Part of a small language model's weights: 12 heads of 64.
Each number is 128 + 24 x the weight over the matrix's rms, rounded and kept within 0 to 255. Layers, rows and columns count from 0. Numbers have three digits each.

# q: layer 9 attention query, 768x768, rms 0.0375, rows 614-639, columns 480-575
# k: layer 9 attention key, 768x768, rms 0.0373, rows 614-639, columns 480-575
# v: layer 9 attention value, 768x768, rms 0.0361, rows 576-618, columns 480-575
# o: layer 9 attention output (transposed), 768x768, rms 0.0279, rows 576-618, columns 480-575
q614:132132084107121134129103105146142143103131168128111139144097131146123165136150144136118132129138128081165128083141174122173123049145095145115106125116091128097114164110099135137169111127122125201113121148116111135093099155181142157132099151155151116145139124142159091162111135125163117156
k614:138166095103106094114135121114097104077071161116061159167123158142142148117114123140129144134202173117095096126124139142161114112128133091100115097161117125120102059084118127122124150092145132208072117076172079137125091126142145169104168156138121148088134103141143139160133096140118127140
q615:159109106117095128140114134156112150124140105156118139145125145148141099149161138137175143088140171124123126140099104131132113113100134142132117121129115129127071133148185124083124131124104088076103142105134125138138119099131121149136116144107092144144120152140106134100142072105077166111
k615:116151107094085160139067100146119132116179200131100117169135161127173099138157135141129125068133100137078180129124115121112111059132109162155091157132113133143098140126164133118153158129102107143110163122099113109077127114145174133079114185133098137137122163136127168167121096078119135128
q616:143119137117139145124154090104130094113130095109102100130104100153111120121098170182134140111129110108161108111083112140114141125091163113151173132142119140084110160125113131114132146129118125134122149136096150139171127122137100160139152100126117115110122174117139098111147128135129108111
k616:154097120139131153084116137085140141123138098153141139098116125153099159130121152124067131120164125120193155116128106179101143131131168125141148135119129110138148134118128143098137130183133136112123147117079126109102137123123101115159099113156140097155131145108151094144139159139078101134
q617:133181153122106142088114156127095148151135085119102125109145139102130106121120137110162138134095146122124140126135107108121127137127128146104145130126128132138114119171157087115166108170102137126129109101099149123110150140120127120130119126128122120179153175116123133104210137113160117092
k617:148157107159083160128080073135112147149143145127108105101147117137121109144096144150093159118138117137112190134094165115151112116098137142175164137143092130127113091115106130080098088145107158137100137101080108073148178103129108071092143133114127151176121182167140124152142122072090126142
q618:121135134115154095131152141119150085133128195103111113164121132154096140129145147108104126078169140126110120074124146176132162109136126147126098131094128125107133098116115138118147150091160112138091084130136098139127134139160167138136114131082123136134139115142140098114108111164150165111
k618:103106144130111086132119074142141099156153126116107141120119138160128139114110111105145136128122113103130167135189127092100167128132126136124139136116092120135135151109124130110130108116150133142141097097110110143154097142176152113104140182101160089125106118140138155158112143094158136121
q619:092139102122110101068159172126137158102122161100153099150115101095103135144139122108153112112183171093119158132110121148130134140134116125103126090121183163087116130155092124126136154166142133166145103131134126153082131151094113125131157108098150105084080129109146117166113160136130176102
k619:136121160120131106094147114188151134142120118158192151094115148154085108107126098144179139145155139146106116142133101114094143146117093159124138079108147112123122151133141147107135109126165109120103106163154101174168077136129112130110136153117126074119109096130128123143087109182123106093
q620:153125127133140140087125103128184120126125101175175132096106148128107096132095139178107105118075114133108141119157078107105138145125166102148139142130145114140202166154160169166121136115121100170126090156137105139140105123116126140126153115114138062132095161125167102106120160167127124156
k620:152132136099145109091148091139154136119140133122171129080137128126097127129135152145114154097137147086118169126088097136106146119160137165116110122126146155145098121116159133168135136127120100128141087130122151095158159157117133105109152115098165092131128101123116141087194135166121152129
q621:128137127111122172135132116128122115103101103170118134089152139136154121142145106111144143128117104131104164139160129146129124133073139151076132124116137107196128161124191132135124144118102140103102178146090116106108130107138133094146093104128146112132163172139159124152131134130101104102
k621:178123139129116101139115087145117158114144166135138144148144132149172089177125139145112105108110097135089096126156147126144145135068144124138128137132110104126118153142114170101099153108140171123135136166096130078157156055100132135158105102131116146182152127138111143141148126095109094137
q622:153094112110153130132167159160139156115146151168133134131106070087101136137156096109119146093130075161107120114127077091117151190138140105165103095185119109088136118098167134143096117102132119141155130103143137113147133152137126114135105123152130112112132172136110091132121139096100138101
k622:139096158134103132118115144149155104133150077162105099081134099086115167157139106117112113125125113167193075093135135131119121205133145084101162172126126134146162149100133151133111143131159099129099094145127130098138109161074106121140119111153124111135133127129146072089153163142147093072
q623:102109117111171111102125142118117169126149152136163131114120091156108126088163122144148149138075117132107091126106109132084162104091136132153106126130151111079156144133095089140131112114123108102155189125082180154071167138092111121138115179100127111128129145148112141161134121107151133139
k623:128132155129154143133100118151152153120113137146086091132146118132160159125195125133127153143136098182137070145128153128127118154118131127138074130092130133113143156162087106163141106104132128109166147104135151106101132112094122117107081142116125128131074152130165129114127112109183156096
q624:150114144153164135178144146148105129141164142171123141153138117120145181146152109122122142139158151111167092136131126165112144141108153171099073125120186136131126106092136133104132146177142093086100114151089146102128142121102166154115130147134104110096149120148138152102086106124129151164
k624:133146103149140109133138125120124153108126169137126158138168160163147158115166165097148124148126138122158095141103133122148130114109142084107130100095169122081123174132083177141166099139149091139125096114105088149147135111111123170112135130112156061093146137144143119145119088117152144111
q625:088144133131115129155138114130119108159157131131078068130130107112091093122128134125118119152090137125132146091114195133102135129120140128136151109113104102131100136140111097098124078120137111112149141183159117135070123157112127126132111178158113141112151141113095129162142161099189081067
k625:155135145119082182124123138120119103117132121122144109147111156129104076145106122147117085144099079108132122142103191147113162103093158185136108148087065101149154105116121125120126090096109121083128150117131119132101178147119094098099142148130089165140101124135122096163138111110101126127
q626:103119117089120122172116120130143143162134139173151150094139112163130142144148115127109133092152126118126105134093129168126142148115161145138105152153131095175184096121156103085106111160125130143146153191071115109169140117122132172100162162144085120111121140155133127119138082108130086140
k626:154168163121153110165148116140143139111106077151096104103149130141156148130153135120085152109161146115146094191121120111136154144154126154111067153172115125165147137143209145109108170111155160138148137121163196149127101097146111151136132127184111139093186102121156102116136084164145120149
q627:137152119109153091125146101117123104081118129125126111105132163137133148154126109096118146157153123084104117144100142119118128145105102142124130129147142164116120110136129101115120132120097114118078147088116115097143117114123108120110133144139137083116103101155117106124114137144160151136
k627:072124109145154122142159120169130118123122117159152103138157149172140150101124140120157162140107126141119158180128074127092062158082151154154157128114154105107128137146140178143142106130148095107120145097107164111123105136154098119122164119146122117116123097144148096127121105147112140142
q628:123122103142142119116163182147172164135108117127182117082173126129155164154132154109104110135125139162092149139123117121120103127160115132118113161160148104111124090090111154157151140112091146150163135110133096158153119135102144110105097093197144104172133113113155130156160120136070146145
k628:142130171121164127122134156133180110127143106144117138147104106180141152102140148145091171111072153141101108180159124138122119141126117114121140150142170147110140101077129095107139134107166133111117178106139121153159106125129160130120137104139167092124132113146081140156130108150129152126
q629:117134139132128147174180163123150126133132076143164105142120126161132086123142074149130113134102134144115142138138106085125106152120140115087133116129106127140123137148131110149157099109128117115147110179093114130133147121167102085147131108088149140103096146113090166085120130110123113109
k629:095111124130096154140139147107110126149125146143092140121126135125137152124109144147086105099109128125098142122113110142119162121142166151160133124158134151130115093122121149148111112120133126141149116166078137104166158073136098129146148093146147115120127140161116154155132155088091149116
q630:119134111106138127073097133104172157079179085120154120160111154100096110101140121116162098126115108153130138090145126096140101136174107130119137111134106124140156170174151106141114138122121064132086146147100135127126158131143116082133116133121100128126118109129142114100111135094122068152
k630:103142120130125138154101112097123110113135120132153155092111111139157082112106135135143083123135124116080207104123140173182155078106111138128111127100095164129110086185154133138080116096190122132137116153175128118103085092133097164122144180151111143154092137168136163128155089101173148137
q631:119133129131141141117144164142126106147141134165129110115136130163122086140097110104120138150129122108125149128145100160151121162116128113096148118163168139134115148111125105131150142135113126125187131138104111153134125139146153163117140112109109134135139150104152182101116104122089111138
k631:137154159112141131111141158119094126127145112102111163159128119158150123145116135100106124108131162095109120174148124113141114139111163123125139110145159135093126110115131109139132147136095142129145154173164101140126142123133148137093134138115119133127129170137107129191133114123073152130
q632:153099139126109152161173058137140115128107124161152165141104109123131149159080143153145142125106099159093115134097111153107148118110152092166135099097096142124137114153132159134116167091133135137175107113096161161089151114121157179158150093094150174114095117106141086141112107123152130148
k632:126072105098138133121142112159115116141161095192112172132119146055100166130124161146136157136119085152137121147118151143106132138117117100143110128135096174124110145131149141118116138137142121110137131149090131097092131129119107135144166145115125175114152130140126071123119144111166132120
q633:164115098103101106156155127152128126136076136132114171111100117156119139135115144156130095126122100131099097129112133174124130094134146120118117138143120102120154129149136119104099104112148150134161103094113142171126161169117116136124119131082152166117058174100117155159128143108133170128
k633:167101120111132094126110126112174147125143120116100150117162118135132140136127110124106173123131151090134120132125169150134112134180140104097076161130152106137123155134141100125107152105163125110144148128158129143098105149146118128131133117127152117124170108141160106101153156138139133116
q634:193140112154110128144129159120132134160136085164139098102114121106102120152084115129121162110126169102114126137137142106105116151110115109142123102174149139135131125131132121083139099112133098102151089129172112121142098135123132156125151164137124120157136107096106161126179106149121159121
k634:147172128156124164135103165125106091162110112123119151103110155112133140092114158117125166140168184091160144139150119132160087124161118114141154139160195152107119133115122110108121121114198120127121128142132143132120114151130141139127146113178130187123150133121140161135156166148071123098
q635:131081174139115175136125088117115086120108129119105174137146137155131132108116196178148092115070128122105074096127111143118117095151144138136109150176112137141127135161189128142099129109114152102103185085166112113169127119140133106134137118122108132118107116111125095183131112075142119139
k635:140081110147144129150082154133117159194106139158158112157112143122111134139090177147101097089149095125110104121106106137116156062124149129133075151138122159170118157131152121142140139135142124149136155112116140078122114121128158144106107116129093125124155142068145091120112146123147102081
q636:127121111177081150124170084095172121121105125163130143142110105158133117135108171158136117091121155102114140097180098135122085124151143134117106108137107149079073115142143131138144106123134167135123129068124141091098137137152096120141123131094133106126143136121089130173130118117080104132
k636:105154092152124109090172140105143122157174124146148107166112139106105125145113121153105151101117085101137120101121157138109118152140119189114074128151150116105112172077112131140119150141098060083096093123143146103128122132106118097142120109138153099129155164125156138134136126111123174128
q637:115110132124120156141095135100125129121084126142127127118127127146138126117153096137163094110131102139149142189153104138165152133084112125133103121165108113137112123124111103133097105120108134158090175135152114090114080117146102066100099112076137122137094107134105108100113127127142145112
k637:110130147127130146135151115118121132131079114129108103137150124149170137117146091135168102134105096128108132135130140145103116138132103101093133112149093143128131116155168133131092129113064114105112163105123156099129144116148095104155092107120113112115132100060136131122126122138099135128
q638:123124119129143128136159148146093155144156197128104151126127131105127120133135100101114111128087115116106158098132191175112127123099157158100098111129126113146125134140146105062124104137159105112118118181133135127134155126110174131125117127095105133122147104126154134124129116107173104149
k638:167122089127094138140085136137125137077156210103120113158094138139167116134131122107098068128148148135121151134171128149173123097094139160131119130102082153149115152155105145130126150083166149132096128151159100146130091125111162162121121183112087096129149128116143138106148125122122096131
q639:149177127116123118116125126136089153173164090113114119165099151149098132098134115137146121126118118137137101174121133147122114133157144118151098145156131152146103137104115094142102089160142150141121134147143145114124120158133129122149143115122135141095113128144079128116123115125192105101
k639:175166141068118113141155126129103133137118132126174154097106142112160059147104107150136154097154121159085128128136131162168144133131091089147104110139153154109132161136120096146084156135156112108148097112115097163098107102097122113129133142131161115125102141184097224120080133091139132144
v576:118081101125094127096097121111145097131131100114125099140174121114132127123167164165107136152148187117145162131128118161135141129145157158183112092115161163127071168098112158149141137133140140085123125138112136139142147134130166169105112150154143110122129133153098144147161165150143147140
o576:112154144137127105124099151095139139152142081132143130145121110161130159103164135176149090160106135112106163134103119134153144128120125151080124173121160167108120114096100108166140109127158131154110159141129165092075148105109105155140134101131135109149162121117136132090112128126136119122
v577:101123151106112100131122129165107133080074121120147146137184106075123146097116142092132104116130119111168128096097099147129148105105173114140128143122154138092134124130165134142093118065172104083135104153120137112088133130121106148112085119132151146115125114153116176153168136105118093134
o577:150203119140108137109183107139156142143168094150124158110133098098122122083118156142106140072129108103149168145134107125149166130119151118148117104146148143119097109081121129148136120153178146107118170148187165147099152112102151174143098147149154149072130121141127115168184155113138118104
v578:126140131132160136133148135089084116141107136081103082082100116144145136139143136152114113089116172169131088110118124141117117103127095144167113115131116160132152117145130105118152126120132180190135139123152079154097108162142068119152127162125143151134184101095135168112096103151144096091
o578:090114148143127142111107134153124087126124144100157079131070151151164108133107136115092108111130131146164143122108124137111102161053099123119181151155121133114158148151089142096123168185129130145123079114141095130095130119091111152152123145141102123155109175181132088127143103144122123124
v579:112091126130104121089116138132128127096146138151140129165128110115129120131109124130120087138161148140095154079075105139114132087170122120119161128126145138129108162122126158116118167093121139126111145125121126132116132094139151125124111092114127129121119095124119164132111185128167095150
o579:150161134088102112126150116158122129167093118117123124150147105093069148156129108137113188121124151121120116125145125123141148133142119131139118161122113101107115105134119105137133139108121149128131143158104159096151144125122141148125140116148109135114172122163155156070137130143110124133
v580:128155157150129151113147106107129119134143158107135086103125173134131155106148092100103153141112157137142106125164089152107123136066108098131154156159113135117120186114176141108080147105086151123139120149141117125114113064137084144102157148141127144103144150147136138149102166119103111124
o580:094139160095133120153169142109130123100156110097177120128162113083147180118118096155126137145103103152146135129145149121129155094133100143104118114109091091119124169106127158147119152074150111174131126123087137133102125147157169117178187180090169134115125141089093157137126134123187164149
v581:148141127104094125153115102152156122117137152103127112102123178120151154111176129107112131099113065126135149130124151184088142117109079121097093135135125142148105151105143121123096150173124128149093166099150162157143101122113144099134123123174152148163118082131111112118130148119112118078
o581:102114160180156137145141128130126152107141153105143139110125133125115179129112133130163174157128100150109097099174129149099120117134096072140076065129119114139086156124151129153116132128134129113153100117142154168140121153141148140135115150101115142110119120087134138155109164120147177138
v582:077132099127101137128123129139094099139096129111144111124120105118117141104116111120126125137148147110139139113162118138117168107126107132126149115131145126080128104125148155122144111090147127130131137126119155145125126129121095118144088141133122138136155096123095096123126132147158073102
o582:112110127150146144106174126090141133093142124102153114108106135123111105120141138114081144111130163117158167134131115133118136161120135143132117118143130121123138126120099093126144090149135117156136149099141112145141110109136119131135127151103138137132110119109132103123148158138116107125
v583:146067116117132128146108152134165143149135098136130190133150093161148136102107138142139116140137147151123174115060145156146131121157121117107126144153152135158127146150110138154152122141093120121154130131130136141108109145114111100107136102098107151118100086120094143160162171153164109173
o583:122123082113092117105095102133108130135112152166106140142172103141138120143132124154118121136097140159131146122087081084115122116137177105127103122156115091138113118159105117155144094131116136141147121111120178122146122139101136113157130102159103129151153120152149141100159124142091130113
v584:131157151125098151112146145152123126154166158169139118143147118142113134110126137085152110109137129144106100125102126154078112148136102135107110106147121148135144140137125121136112112114167130120105128146174119113155151091158130134135137178158137115122141160135113129136169117094119168153
o584:128143130103126143169145113125133111124127126121171160145102111127111135139119157126107111141123123152145150118173123117096119133136105102138136122153110142111129132139127108109128110083164130115083102175144142129120116098174139112110156122118087127139128101125138141187074120116157134138
v585:149112098145153154097103101118110140148129126129120150103086153129100129139146136127104107126103155151083157138089158120158139083147179135149167097123139093106148096145104112141087118108114147102138124104135120131083116115156144143117101144094137096131103101078123148119107152103128115119
o585:110124126146133131109075113132148142152150121091101109144143130115129061138162143103095108096168101138134104122132133103102134147116143114135106137122131148140154112098125099153108129140075123143129131112130119116163126116115069153130130138163084103151125142101143147108153123143085091127
v586:117132163152127114155149136166166101153123109139112125124104162134088108108170142133119136104153138121178133112156166171102175160129062096097103151177148119129123114139148153112146102142103140113152138139139121155170141136171136175096154108154139157125090163123170124119129139147098106093
o586:082146152135145151131157116147132109109122107126165120106126123135111157103118111120157153155140112174110130136123128106092106129147112144090109136112125089150156151156144155146130111110163139135164178119134094125094126128150192075124160118101138152115100125089155155129077111133131162160
v587:077132100116127106097112117135154124112118149159139157122192140160080133154090160130114124137156121134143171156107139101103137110096125111136099172135136159122118145119137120114147155123095131151126121127156125164105131134087080104142149096091129118144141123158141141157152146114137089150
o587:133155113099173136107105113103155133071114124170110126149142180109121136143098123157145068116137091138119142162119132111098147127148129158148096093102086095115167126120121104147122115146145148106092154142130128134108104135108126138125144123100136128118110111136106130144137138130126152108
v588:156141132114136134128138087141145137116157098163125107104109147161155131135122133107139160112088137081143171145188151122136105131159155091138148147153173108188136101113100121074138103123089112139152113119084133133129149126118117125112128114109107171125140170173104093139119135076123126164
o588:121124081115092132098126142149097151152107087160126096157143096144134156150112170091149134135140121106071105163140130139119105107168106161099130131118105128136143130073129131159116146136153141123124130145144124093117179182094126121126139127134129130120140128113112136100172146114120155145
v589:142115180125129158161098156100119117099133130145123123111136151160132084127177114158136132112146140131155150161171111160142169113143085135153139117120119102149077128140164127143119128148141149108141142180103137113143145099126097160081112109172119127153152177125164127124144139145124104129
o589:121109173131116140161151160103139123102168094136154145096168123123190157128129147119118084156095112149131138130117155128152104151121109151134128117069104130105142133148103129119144114107131093118136133120098132118149142120123118076133129089113149117133158098140113145120119134137145133158
v590:129116096156142097115076110084138129163130135129130090138113135124139105152082112135152132135140106155101116173105139103125086108122094106133130109112115130143134125139121102116143127143153099118135113118168124131146114072125128120141136142142143116094150137122125121125106123113093142112
o590:163106149155114110161128119135119129167104123115111124133116136163127136179142163167118138144130143127131095114150144164106128070132127099124133115146121127116106134138136143165124117118118108091117102137121102106124136104126112129171132150133104116138166151070127119148142127095136168132
v591:109148166131124147145111134143124106137126116121122169119158134112145156158171159078155126117134124118166123116209136143144127136095109120125165124130090123162125067093148129168129101148129112055114092090145164144130098124119077126113085123126055132115101149130131129159144136107120128103
o591:085122138142149125120140136156155184111188129109109199091135129112133153091147158117142115191106131118126158076091124123136096114157102124102120134136085137144140158098127131158116141107148106129130138100143158153113089128178125126120134130095133087117128137098098141160138102171138131148
v592:095108109109099161134127116165164157154107143109156129164105119141134133172109090123148100125093138150120134097122113128161082142135138094159137117087123137145104129171147125160106147069090143159108134124131081132160145098109129092133134169109097142165107103114145128147147133164121132117
o592:114107088122146115158102153113096142145190127068115108111133140086100143188142120161096114094121109111100157146129125127121167148153171111105146129125101147158102122128121099109111134149130093145071131130092129117125102134091065128206115156127139136139130105148139095150147153165138114144
v593:132112110151140144154121149145150103083145130153111106111165129128127126169158134144123133148155148146138100084177158170191131144161125137080176082126108122132071113159116113092120101131161151130088139109134161116101173108107138163152092129128137134141098133139153106161154125113115140112
o593:144155138114085141100088152113113112122104121120130148120126087118083116128162150128113069171143134163142102074124088117160103072196071125098122151142103127149134128121148136148134108095131132153091177138132151137112097108160108135136194112126123134067140109124140162112136081165134106128
v594:119082147140086115090132127117168159101107110109120118107105106134132148106141119148117167128144166122122148133115116144130123158123113106128113168123129129105132121129128144085144169093132087095181152159105123142145155137164132135097136147132160123097118111114119144107140134160098120157
o594:136158120109097129100186122130121134112134105156146098150123115114130130156139121114126145103126126142134138129118101103127121137158122124155099151102110110135113119130127137138142104102151119134159172122100200107103165140134145114155171139093127148132123103106157161144138109125105118142
v595:109156144145115107157145137139162111119116124111103143157114120148168138109157093066095142125114088122179089152136152155089099129137123104121154139135094130151135134118156091136206139167120154109115153195158136163090118099124095114096162116155091111112108134091136130122105103149091103135
o595:167110126113163116150127175167119134157181122142132141122144164071141095160155130201118201164117125093162142118135144121087114129126104109124140140142142099095079158160151113127132139186129116097124108117115136110118126135104165132157093130132152103125088130124147139163134138144141151137
v596:124074153099143126093133125112144137152093157146172110130152120113141134167108139149123097162122140120103178128099141121126137127106136106111110164099161168143122123126108143115132167148085112138104131126152120152165108116117106127150166120118153130169140144150093113111117134146155164165
o596:099093162104076117102145105076115134123095135145133126134160116136078165147154144113121134105148116114136161158121100114130172128151157104147107126107082117108093137147123106149131137127103154142150126086107166090145134130127124104144143137115136107140150154158108128116141114143093178139
v597:113124078131116123150086099118096107163122095124130077139107123134117128137133135145117139099103177138147128146143078171076126153104085125135150083115134129110121138118133073161098136122111104151126134155159129092123096128116118115149131162136099139146155153148128149132163109154113119121
o597:137115095118194137167141142089096091117153095102165157133114083106130127157101132161118140114080153133109147146132124137104142127126141138112109099141111116113120137150133107126112079105143121119106116178074114091123101152138132130138125159091147142126144122126131143108144131144134158131
v598:143172115118091102160145146104104100188189129103105101101111156083173165056167108128125125142093113151150100155182131148152128141123091156116133154126095111119138097119128126135162083143145099071113132137099105158139121126189096160129169129168121172121108168141145149101123121144136175102
o598:081098150140131132139097134180104113119109155138153127153138132121155133087105088127138115143144135162154113110142136141142075147095121112107147156150126120132141135168153154116116134075123130079144086135104117148104135139181170123155128142071148112145104114115150177134057122106127145159
v599:126113108125171137142131130140149147139141107144123134133119127143110121129119157160121100167083107100141182158135133118131147089178122143128139115125127104145118071159119129119114136142112131068093142156118117144132101130133133116089152130081145140162119118130107111107159178130127097137
o599:152149121097083135140128117150138166096102119135113168127195156118113121156137137175171130134121123104097099156137126118117148102100155138167082099091143111145117156117148097192148133127134129066124176136150147106156098098120161154167114160109133096111125116130165170165166137173126098119
v600:094083115103100152153116139131166097113099157104142093149161139083134128120130115066106144119133142137141131113104155074117127131137142123158149075131139143138165119129122156107107120074144133082137147101129136126092094147082107183174149102124136134123137144087122123129158095105117142103
o600:152136114131163135122128134133142123155127110159159134134111090075088115115159090092142151140146153143137134114124125118110133128132095112097152120168156103118135134137140118076141114101142125116141075110121111146127143127132159171128147092107156126125121140113127157148112095108152145155
v601:148109123123142106103114104130158146108148133153146132136154157123109118180138145121118112160147154099144128107104152101160152100167175114123145116155137150145132148117165156147078187141139136116174119150125121108106132125126174111115114127096166148128109117137111146142177161116134107133
o601:141185120122075106097113142114124143168132143136090138141170145156136129123156169127131130129132115121151137151116107132156139115165114150149133113148104096167123128091108144150146125126131125177146165114134195139144132122129099096144120113170139134101138111115158138114161097120123108141
v602:134130138137155129125083139098161132135118106155149147127108148127132102156102143125108120185141126112125158122108108143157124122137131123159119106106155152115148142114089115120098145141159114152101116152123162119095136125102188098110127138081095107152109142141111155099146165111141138142
o602:178133113111098146125112126095118141140123117131110140150133122124089122163175158130113144114105103122153129130132132155176146121136133110136142124113142132127122135124099117144114082123113143145112124107138143103160116119129137153122087125146107137128157131116140152110152109098108147124
v603:136098109131116121110121097109127130139096106124170161172151100137078122132090148150086096146108128169120162133131120077166098129104155106137109127125111168107165118140100138109094126111136135138186107103143176088106166168094134149155118134093123112145116107103135132124138131149142111132
o603:159157111103132127132097145117135184134145105135121130101126119165122134090153158137134131122167145088124171165097152130194140103111123154124127100147136130119162154093110135146131121154133095159129129120128114127136140101133104151131089168123178121090155150126145073165149104138140130092
v604:110081076108120103114145145164135125085091098117138106144152081119095133136156181163151106108158115145102125107100159133146128126122144111117110115133137087142102133111109180104128116123108110130155154100119157151137129140123103173127091125131112106106114104155141177161106106117161167148
o604:152131111120127124121133107119177129143100105152110130115130090127108140096157149156143080138139115143121157148132090089115126147131135075113102134131117086117152099112140126145140112128137102145131147112164162106129122113111146107131178104126141147090113066103125151105107118135108130124
v605:160102128127138101121145141115107100116066134137187135124143129125102129152077177155139133130135112145060144078117129122116156103087123093150130108122178155131106152154113131109130138105109144165116122119153144134091127182150147093171122098085135126137124096115134184126123108119131132141
o605:139128133107125117095117106135126125162106160115124114117101104129112166094151147139121120107148134116128175116137144107150151134147151114119178135188121134104145102110128133167122173161111134115130119128122117136125152118109128190095143136128068149131134163171125107092125099116093145108
v606:162182149096117154181140146117085078138143156112124111124132128128134136110120116088180174101125116124131088127151087129082110123128106098162130136170131173180129117099160143113149139180087124084078147140183140102146120087137108166153161131147122162111148103150117114093120108103108151138
o606:129100150104144150154147131169101098127138141149171118098124104097125161175119089119159164156134142156113120075108141113137129106130111101103151112127098134104141163150131143136109144103111110113131097151107103140139170160112157102136138151099109134150141169166123202121087142099127180146
v607:130098115145096145080123143103118165105100120115148102176123117099130171125123135165131121145126150144122159092076091077146096114098154120144135108149127163074131164153108161139093135056110111147126130118167128138116156174082166107146117135073188122142099070094159156158157088152131169144
o607:154199122132111126121099134112082157161140141124081120110117097125094137143128157130091147093154135113163124140113113153147157144149169103178130139174111092130101056086130117118121114203096128162133149137124153142140093134100115158149118112142100129100139145122144114124147105136099105102
v608:142121136126140130154109117117147100133151120096159140128107151151144123146125123081134118094097125148134107185150103142140127097130092140131119099125134115136153127126096100137140117095156171124126127120139138124145139074114098130140148134134093106153153158144113099101138154117154108099
o608:126106119126197137152101126124139151152171122106121133147100128141151116143144165136143113135153127107103152109116134141137123117138089138092132080137171155136097165092099118114109112131132100091092080143091122129105123123134090137129089127100141089146129127111135142167125149117133117144
v609:124131137089158113093106134143119169135129109126147128132153144123101135132109143113113121126094126141138201112100123118127119126103109097103147137170144127123141119143132124140136129130096127162130134125136104131131107159133148144112125092061160138145130132101165125112095136136124142113
o609:123150120103105149099141132117099132123109125121099146102172144122106136162129170126138125108121123131120131118133136129126141144127140130161122152120080096130125085123139129128095128136114132138143163109142125147118104167110113154144107133113134143134128163127115124088159120132112128106
v610:119144147112168103121136155166157153132167149146152122133107085121089145109169126142109126126148101102154124076144137144155150103142172138081133105145131155135077102105143125144171112114137097096132119185124095118103125130126139128132102084097161130118131120117126100120113135112141088136
o610:106154107105045133121129173158162133123102145152154130120131178098126137129161156133138157124160118138117153153111137123111155100118168145139094161137134131143106076119157094149157113098133131104138149109144143113174123105132173139131141139136144084163127154109170127106123137143125096133
v611:118164158159145122170176139171145104139117152140133145117097104161139110137193098118106155086138143109154124122186134131138104146113120111096131122160134101177064116103130105114119077131109126115172144128091115133118150092175112138091143080170081137153161162193113133130145125147128144137
o611:111124134117155144171149126117146119116154118174153110113150098136174141102126107116148120142128125151095135132136093092119089137173118108104121151097111158132121163128118126139126123085169114141145134131119178099106154158116155078121155082123148117145123077112103147106155143148141138142
v612:111131106141156107103172137101121136133135127151094158121111141137117129079124190143167113142124168113176125152095113116146167173142118135126083190179167109138125119100171130149117133169153127101185125159107109122174165189160149119085090071115118164131133112155138155103104138153135109177
o612:116148140134099134107183113124140135101111092160126129132155120154153131115110116134133127125143139136114110128096129085110137137077123125129124132117144123131119133097149171142134155116127129093190185134154164124105155142108191134087126141150158148140123093135119147120132141119065121122
v613:126131143108117084118141144106102109140112116143161138137145134154108090099122146148171082120112134127152142105116118143152122112109097121123130152143159096157146083088161156122150125159139111108128140101093106111101155119114173119080111144087136139140164112117154107099094114140110133147
o613:144161107165120145089175122149108187118111123190104139150105101166105119142120117141107130117176166090074125092140071162121130097146122129156101136126144178148132127128137130144120166157154115101129171151168142126127153121097124184090107146122132143113170098129147105147116120097077130116
v614:139135138094170138157125151151121137175104078088114115151165088125124122112133133096109075110105153077140078114119103134083110143140144158130098096140140166141117067071106138167171142117174139127124118157119128123159095130115139093123122126128101148109140107091117134123127136093139130117
o614:109143113112130110125113094154167189144129110123118132155089165135149103156128131181119135132105169067099150118081125133140107118096160181065130160131154126123115142114139102175153151139181123076112081151145127157163133121132092150115071164175134135139124191161140101150129134117160149114
v615:117122111116127091112085121117130136153134130155179133111150145138107141149111132162173132141111098146072151100091099104117106094118139122156110178102140160104173171180126120143127167097114143138104122093143112118132108119076192100161177114061142129142131087151144155103125101109161105143
o615:136141105153125097125099128128056111126098141132106097113121123135108174149098149117134136116124120135141165147120133141126150130154181102185122096184095114122150108101094151084110127181106149162133112129129120163107119115127102137128123131153115184134159148196139088136141089119101144152
v616:078160129148098147131118091101123131157119115129127124083098134135126104137162117128173103121132090113166084149130132133147106142134157153086125138135122154165121107168166143107124099103104148171100092133120094144133130141120107131147109116175120164098152145080179102129136157109114122151
o616:070115139116120145098164139170156106141128151125124119142101129135156106142143146090160098139138140117110090127099153154181139145122130192105088125103130144124171124106131182125134120126142179170100145139160077122174159100079155167126164183126128114105143160140133103157118168080148108129
v617:132109093135162162114168116083089134118141115135079132139137135098136138117153106172107173106152184145144137154124130138146099095131150097104111122161121127120097102128136097118102112146164157138120120115115135127149108178166101153108160116112134118130086149101124118113123069132110148059
o617:102107164178129144120120137145141138102082162144153112134150144163175112088108141163132129141170136164123116095113151096147072110109123131069129160126112112117136138127141134127113159122103131085172142113112109178137117120126164142141115113119159105143096127098119111164153108145099105114
v618:128161123120131126120134127149125096170103133093168084140117095093110098101093096144142150140143139128122109143100107121079168155146082107090120126100110182106121160092128111148112105154114100117085131112158118108135132071114138135184129152165155127109151108117160112108110087129150140128
o618:137089110142132125141165113138120081128111113126148157144092077133104124122109126139145146149095152146104112109109123177120170097137097141117133104146131163136127154139122124117147124108154135131099077176078127142123155139139184145129147165118119125148141154158163144136109131128138166101